From a checkpoint of a small transformer trained on Wikipedia.
Architecture: no position embeddings, tied embeddings.
Training: 927M tokens, 3536 steps.
Each number is 128 + 24 x the weight over its row's rms, rounded and kept within 0 to 255. Layers, rows and columns count from 0. Numbers have three digits each. The size before them is the row's rms in percent of the matrix's.

# down: layer 3 MLP down (transposed), 2048x512, rms 0.0755, rows 856-902, columns 0-63
# up: layer 3 MLP up, 2048x512, rms 0.0541, rows 857-902, columns 0-63
down856 108:124129143138138081157141142151093097120154132141134114169144147125139159154129083135145109105086122103109122096100159092144135130112126118180174136102111142136116095113145103131129140143147141
up857 105:153164102113134136131104159144154122135144157117131103133125071116136146137130112118116152147144184112105148115145166152138131148145114103163127125141143109128129163117139126128088077123100110
down857 109:141130124111162133149061100104107137090151129118154138138172095149150110148144147131162088113140171118142122158171148146121122147137173093081128100130105132129095156158189155162108097160103087
up858 107:143097137129152134103088128052099106164130131149090137138150159135161137120125169089135129114154150153121100144165109147107134115133176137179112116091122144121137154166115154096125129107114141
down858 105:087105110123114082184139131110102105148177167090143141084092104115149139114136149143116129142128145153165129137152134091122136138127183143169166103160150151141094176126161090136121178136133107
up859 102:164159119127111144104121148143162086138145171093110134107137122120090150127123154135093107117133146103108143112181145124073142164117159074130110120149098147132118122092134150132172118128122123
down859 094:148116141059096121129161154147133129122149111096118139106129149077114087108083122170121138150144106102098126146116120120115140125129103145151127111098109115156124137105138084093156158148161133
up860 098:099105115167096106166150108144112072151137145137154133170134174144113106143167077108111097182113110148132089090134172132181146110127125123128119137122096111084103127117120151106157128149148139
down860 095:148107139091148132144134183089119150138124114135115135112131108155166136117163192146137147094092194170144130101137121134106135152106177156134108135151095114167213115143155161139136142139124141
up861 097:146124119106154114116097152163140122132124102146148107115105154115151148088150119180123129116167177119154146127111084127157106119104113101146079124154161165100150121164132064097126090174092124
down861 087:122127118098111112114128151113108124127139142109127119119138141140136139137117136113130145143133126123109115096116147148129144150108130119106138105142147125108128106161156118128114115144106136
up862 096:150108087131129125124138133173128115136101125138096129128128084147119138162150101114102121151139148149137130113129174149133101111145159102110121141149110138164149170123126145091099133177157130
down862 093:141121125126084122106157110125122128109116145158102129156168096123155129122133203105153118139141097111076114130104135110126161138123142138109111081138114104106117102121094137146124134102111120
up863 097:127180161109126077110163135132118100143144102106118137139062138129116154152142134127132133123116097160164125147158089094101084122150165080122132121141150121092128139127101136111129104119164130
down863 095:123154152152146132126084124175117119116124124095146094166106145144140153130123118120119110114079153131132104152116108158167102116152159130115097115118177099128130113163126133124114142092096148
up864 098:119120066111140134191153128136161146107140150166142154132107151138140098137133121096113132149165105148109136140126111124093138113123097145100105174088125128161154131117151147148185139160130161
down864 100:144114094104167093092155100130068113145114113143143148107135132148121121126134114133193145150105123134142137111121117147078143135166144149133126143127169074154163117111118162105135148121166081
up865 106:077080114112115123135109086161084091139101131161157176159136161118175139090131152160141118123134121111185134125147115145139148166142159148149135124086156139126141177129121113149163146124144150
down865 124:107088159107126128136099151142158111114095142112118121145144116100127126112138143141103143143113125150125116131149140124138143123129125132118160126101108086088162145093137097077119125124121061
up866 108:098157093121103108095097135064154106117116127110133128129136142137146138179130120116179139138102115161110140073111121165120143135123116112118140117136147136130151128130096139147140127112102150
down866 116:085158132130109111119130136115117153110162129148111103126093132116126140120142167178132172144105150160140125189128137135114131126133162101052102148154104159090138172136145147115099115104115117
up867 099:144141102082114136089149169075131123138147097144166183148123108097102136129140102134180139144103130142091107145095125127099118134119166131110142155120078131118149170089164180156119124092149140
down867 100:165160137142166147142150155121090157093095113083106149152079112129146130120111128158161091093110104117117165134126100155134133097143145118170136126062122130165107096168139132170133124119148137
up868 074:122115083100162161148203132136131151055143131109080124139145148158134148090140106109104074140140161132150125139111054104132122127084121136108150157157085116121175106123103114137147123121161110
down868 084:118138128099132101097135112151148153129193146074112126147133159118143130152169074138130163154129105124151107127121121144122124102125128096130138079093158141152113097097158118093161116122123106
up869 096:152118114096150139130155137130143117131086132103149082179102113109068122131137112178161110143112112084122129103138111103113105115187141131137122150152146123089112158104134126051168136147146158
down869 101:164120152138119131136126110136083103133160095129132139123106069172101127143088106148138126123145109105071132119107140123109148152164126139114155153119094124109149118156080117108132073122120201
up870 098:126122116120123096151177131095106120092105144084138130157099116145121139110136183154108118143139105152129127122098126142099124119087134098115085101072121143118158136130112133142113155122144161
down870 100:110111099111112128151153162113167135135114127100135113123104090134146135121128128112118123114126104137073110136150096107122094144156110158151106113144100157141140132145098161142140123144195120
up871 099:126106093103079165142125119120140147117179150134140130179086150131143145151147120112149102128086120164133130143112144127141099151105127152105095086125125110117139093128142097112158111087105145
down871 091:115130187123123110122132127132198116126109140081148110157109107129137102146117097123173119149168096138117101127108121122150140134171115137121089101127131128105114140178111130112162147123105137
up872 089:141154093118164117130128106132132155120131111158095145126118138171119110121158140127094150138116115118110133123100160132128132120198124120143131144103135142118149123134115140123119117156090129
down872 086:181100167149186170123072151135147096149154125145106155159130151113134120134124136096150151110145077143090142131133117107132104118135107106112103117091105095122100123122119135135126109139157166
up873 113:168146148135142137142124147177143129124139070144097133101100126125168113104140104097153123139146085142172127136126103087142142098152141109118139189143136140116119112161132146127096149105125160
down873 118:142120132139151139115117131147113132116109132135121169132113090113142133127130117122099114134128137129161140132172149116111146131132136126152146175087135143104145107112115156122145139141117122
up874 100:120108154175124135116149132117118102161129108130103161108164150118111103145122104131098138136116120150141141091117161130102102110168139117157096168128142111119146154135127123069129132121096132
down874 101:105146121112107104158094127126141133096124137168127118130132115115152117122160135145132141123145129146140123131127097167133131157138087157154112097159142122137117081166164188119141119108114080
up875 098:113153108142097147137112167123083133133092122115094134138180162136118138096119161131108146113133104116089115139131150160115123159163115174115133132148137116132148164136174101178122137142097120
down875 089:150162126154104120150089137099110108140148099105101117134119168084130113140114126165128165143164083102098116128138143140107175123132139134098134130115180147089139122143099103159084113131150132
up876 098:169052124133117098118123112125111176139083123122100098132142158154098127189108139153094132150143123100138129160142099129103112104155121100083100109162158112137171070086150119127076140119111138
down876 084:136122134119163151101142127097126136108112122112127129113130126124173115114120081146165105108082148129128127084162157163164139148132100153125125145138098160128119137096116115149133125125134139
up877 103:093109113133142094126112110169124107105190104084150093119140130077119153101127083152134118120156145118162106094115105143155178146135178147121095102119107069146155153125108111116121100091146149
down877 104:111093151131176117102103101091093093071100159134099122126138138109089128128151126134157092112122183107133109139136148132158150128139114105120119128096145106091147148082145105139133153115109165
up878 075:125114142117114157165156121150130112141142120113092158102095160107116125132138136104099095142128141151110092147130199118140122133095099148165143117151118108134128125149160113168112100132123095
down878 086:130127137119107149111100116087146088160118141098139155162139111127100083127145135123109169147138126121127151078137128115141173089154135171125138114137129106157100134115088129136119135130124104
up879 107:076171117143180151116121156068131145149071136187097176163161130123088144159125133142102142138131110094167137162101107126132098156146117141138150100136093123139157125106118107125090171120133158
down879 104:121077127100174113141121128118124102150106128110103098124136100128117099110156155145145110129127111085159130158134109171152142146140121134122136152102113103164152144123150116103128117133133150
up880 096:117147084125121097140118109132126113144154122143161146141148143123115103096137159120108106156061116136092096102087118120116122113132130097095139125119124149155122102134120114136139114164123116
down880 083:121124152091116141118127144152126159110125160105109079119135138075135137070149176140137085106134115076151100155145144140125170094151141160126128119145144138088133122105136121119137164121120140
up881 103:108113147137173130095156120148124148114133118134147126166124124140128111116105133120167140146117160119148117095158170121176140130192127138134092095145134171102115143152112125133102147084168143
down881 106:139117099067165111090131118133130121047100095138113141130122151115134107116111128131099107132121133125162125142139157139143119159166167115120145120139133137100114106143098140115084151126150144
up882 084:166131134108149123174128137111122132159116129134148106094125101117120132113134128123143171142153122119103142119147146135119170156130151139147116155103118135170126114152142104138087099108145129
down882 099:133112128126110122095137113158154148125097139135155144115094117123116116176080117121147117137093120138129116132103115129096094110130096133138142123131146155120122138115133113121128123154146171
up883 103:102114139157144077113121126141134121160167145132166141142148162173137141163122173129131155132197109181138148121129162136134115126084096168117131113110133118119172139149118169096122144144128135
down883 094:125106139099179151156103128086120119123121165110087155136127120082130105150135091081124128085106156128110134141090146111130109112168147173143093134126181096140144114120124091137128129122123125
up884 110:153141123153139103140134116145116143134126093128134208146130150142146088149114146114102136097106117157150088121087129074133146103141107128127123155118138118093135117125080094091143139119133152
down884 107:154115138135098126141143173091136103105117152131118109144138102141119135089132127116138082082152144114138141151122131102126152110111092146161129111128148093099136157119160086130116131116108146
up885 107:197120119161114109112136123117106132134064129114146107137129125132120138143151103142091104114123126103123107158083104116175119132098156123164142114117143145110112118107122141144140139134102089
down885 105:110124138116109074110116161106143139137080133071126129119148112136131193145117115131132138097103101128137110145152144118094125152106107161143153111120118123132142107146125136117117112158163142
up886 098:083123118121118114121143116090126116103114146161130124128131138132110098123146136135160068173103075121139130138128120135105117118145136150143132111073143147128148160115109106198149142183117128
down886 099:144186110111101108078173129139167099126113122122098115158103138121140142148120111159101101146150127090147106165171092144121127108165130127135152095144140136139087079121136138141130128103139118
up887 094:075088128090133135157127143181185123135103139108144116114106131154107132132100143119144125112124130095076086153091143110160161116104166058124153114101145122088111127090157157134160127186142131
down887 088:153117132127110105122116116095116121123154120085152137096111138104133115191098122113088126126100121122134112133144132115143108113141093163130102121106106113094153126103096129095147118134093139
up888 106:123119113159099144146152099110138136146149121082148080124075102119075123180113127112121143116131128154118122107132141143148146139111120106110113138121107084112149113118097149130105163126127096
down888 098:065153110109069104143174135096147094120109101137109139108114141119098109096211145136122144134179145150142056132157109148141099124113157131132119095113128128102094117186141154107114119096153152
up889 099:141146074104119127132135135125097099134135135145157122125145157082122130143135107165130108126188091104144144114108096132160123124090148117142120114122146106129132161163123160139131131114114106
down889 092:125135113123152151158152125074118137101128137128089094122155151108105135141149123099154091107162141119122105099118136146154130144166117116162134108105133144136112114154137107119123107083103151
up890 106:100130152112137095201130124127118160166137152163138132089137126162135112140154142128109131064144124123077112138159157159094115131120122088123142152096116148159129162103159145128141095180098146
down890 103:148080117144156134156078109126104085140181149161097092108113110135118137119122112161147135123114106101117147112088092180143135147131142085093110132132153152142086140130127128170128096132126145
up891 102:093152082091120163150169129120155140113130136136117132142127120148121197115078123084141098103147145126156135119140116100172108139125099166155114135130151103126128103095150116139138130148164110
down891 097:152132134145122117160138107139098150101135109128117142123117123117118148112113118125149110136150126107151173121137111086118131098116150124147134172100146121134141109106128134131129107143120174
up892 112:159098137167135098157140112129149103113137136104145127142118064134098077171135131122121096103149087142126107143113111151138102138140109130126140165087168110143134101148111142115145152144108130
down892 114:133135166107118146108155124104127115122122131124108140089148104167102122143129105135143131141138118141079119127141107139164115159092091137141144177101118114110114121164148125155163100137122123
up893 102:175127109112133143110124127142116176147106183139105107148136144186140109153163137106165094096116127134108150133151144117109115123110134138151099120102153100116114121157158103114126109136123138
down893 095:094144114102134116091122107142126092091165111106143084078133142131134121139154120147137137139078114110109156122141146127116130122113109093140122098106162127107148122134108089119089126118098136
up894 099:094171110102090126126148135131117139126163126176130155107118159130107190085093103112172102092147111080132111147111111187132145124157155119171126161093098144104130143143156154108152192109138154
down894 110:135115120157109129087110139147116146143193115110122159123101209092093077144121138131131133140132092117134134162116146124133154156124109141138119152120178100134153137160173150150122171109144132
up895 104:143152120145129109102137123104163115135148119132124139116157125135101121150118166144173106150153131102137135140141118121133136126124081148127135147106086143128106117107143124134120154133091123
down895 092:106122156144148128140117105070155116144169127141152123136101152142162155120140138138112138112145119090095112117137127125137162135155169138116143159116095111131124113091149156118138128101091158
up896 094:125091114145134171094146138115110150127151137128148130153176154124154175145132139135097144151086116145148138143166139102175131132131140110119118134114132086123119126194068185107165047125123129
down896 090:122142137109151119152104150110115129121122116131153109164082102076135136139107121122125175144119150135118078138169140096164175085174093127104158112165106128165122119097141104118095135169087104
up897 097:111082106111118117140144118129121116135098146113150166075106115172142114090109125125133168155092171182103163129117135094121115124107131165136149116086126125138110127133111113105138135162190134
down897 103:146118151161124064131107138130131117145118116099119110136120123143105144110088102102097117114117163143123121109168189119157121140120039134109131133181117115117148123134148116134122101137116139
up898 103:118124122104162185121151157122138122097135142123154113115161130138147153114092124129120125117127121146139148134127170164153156146136120181136122137131154127164165185129139165117112134126135116
down898 091:138146109131136118130161118134120092107129135119150135124102119112171126112141135126121137146127129128145130108140214149151119148108122131150136106172146122148107147115089143127146114155117151
up899 102:130174132119129132123132124144125105133120146138143146139146115134118154108096129101113172096089118128109132141133138094143112120135160136109176160105157171144123145129134100105130117116087101
down899 092:117097170164129121109143175087142131151137158160119115115201146156119143091089145129121151116122164111082107136105117152144118130110144110137108119134117173154119117158156133147133159141110113
up900 092:097141106079138112190091109132146139132165111133117082137122139148103148134136106131127134153168103104117111094112173139080113146106115109132101139161133130149148135091109108145121119146095103
down900 093:124093116137153107126109086102130115136121118079115111107096125150148103160078131112121138131148104153145125142161114146100189102082136126141111096161112092112112087131144147065101107110097096
up901 101:099164091138108112142140122147128137143115112140128152127129123146141165102140158116125113097108137168102122132114134164129123121163122122149127133176111113153109144221152103140131141105128109
down901 101:104126154150157113096151103118112164133143103169094113167132143136129105155084062103138099086122113112113165122155161130089115089087129138135105138141131143136117160152180133118150152123131116
up902 105:139153086129103149121104103127073123113141106126160131105144138173147114133120127141109135127123117153151081118053113094115101118117173151160162172112133088114116155144145126112105130187103133
down902 103:154126123116141097117144169165102128144127125126131128131156086082112122145136129109122151141141145154090143154138135143119105100115102115137104135103097078157119088122137143129140129147125121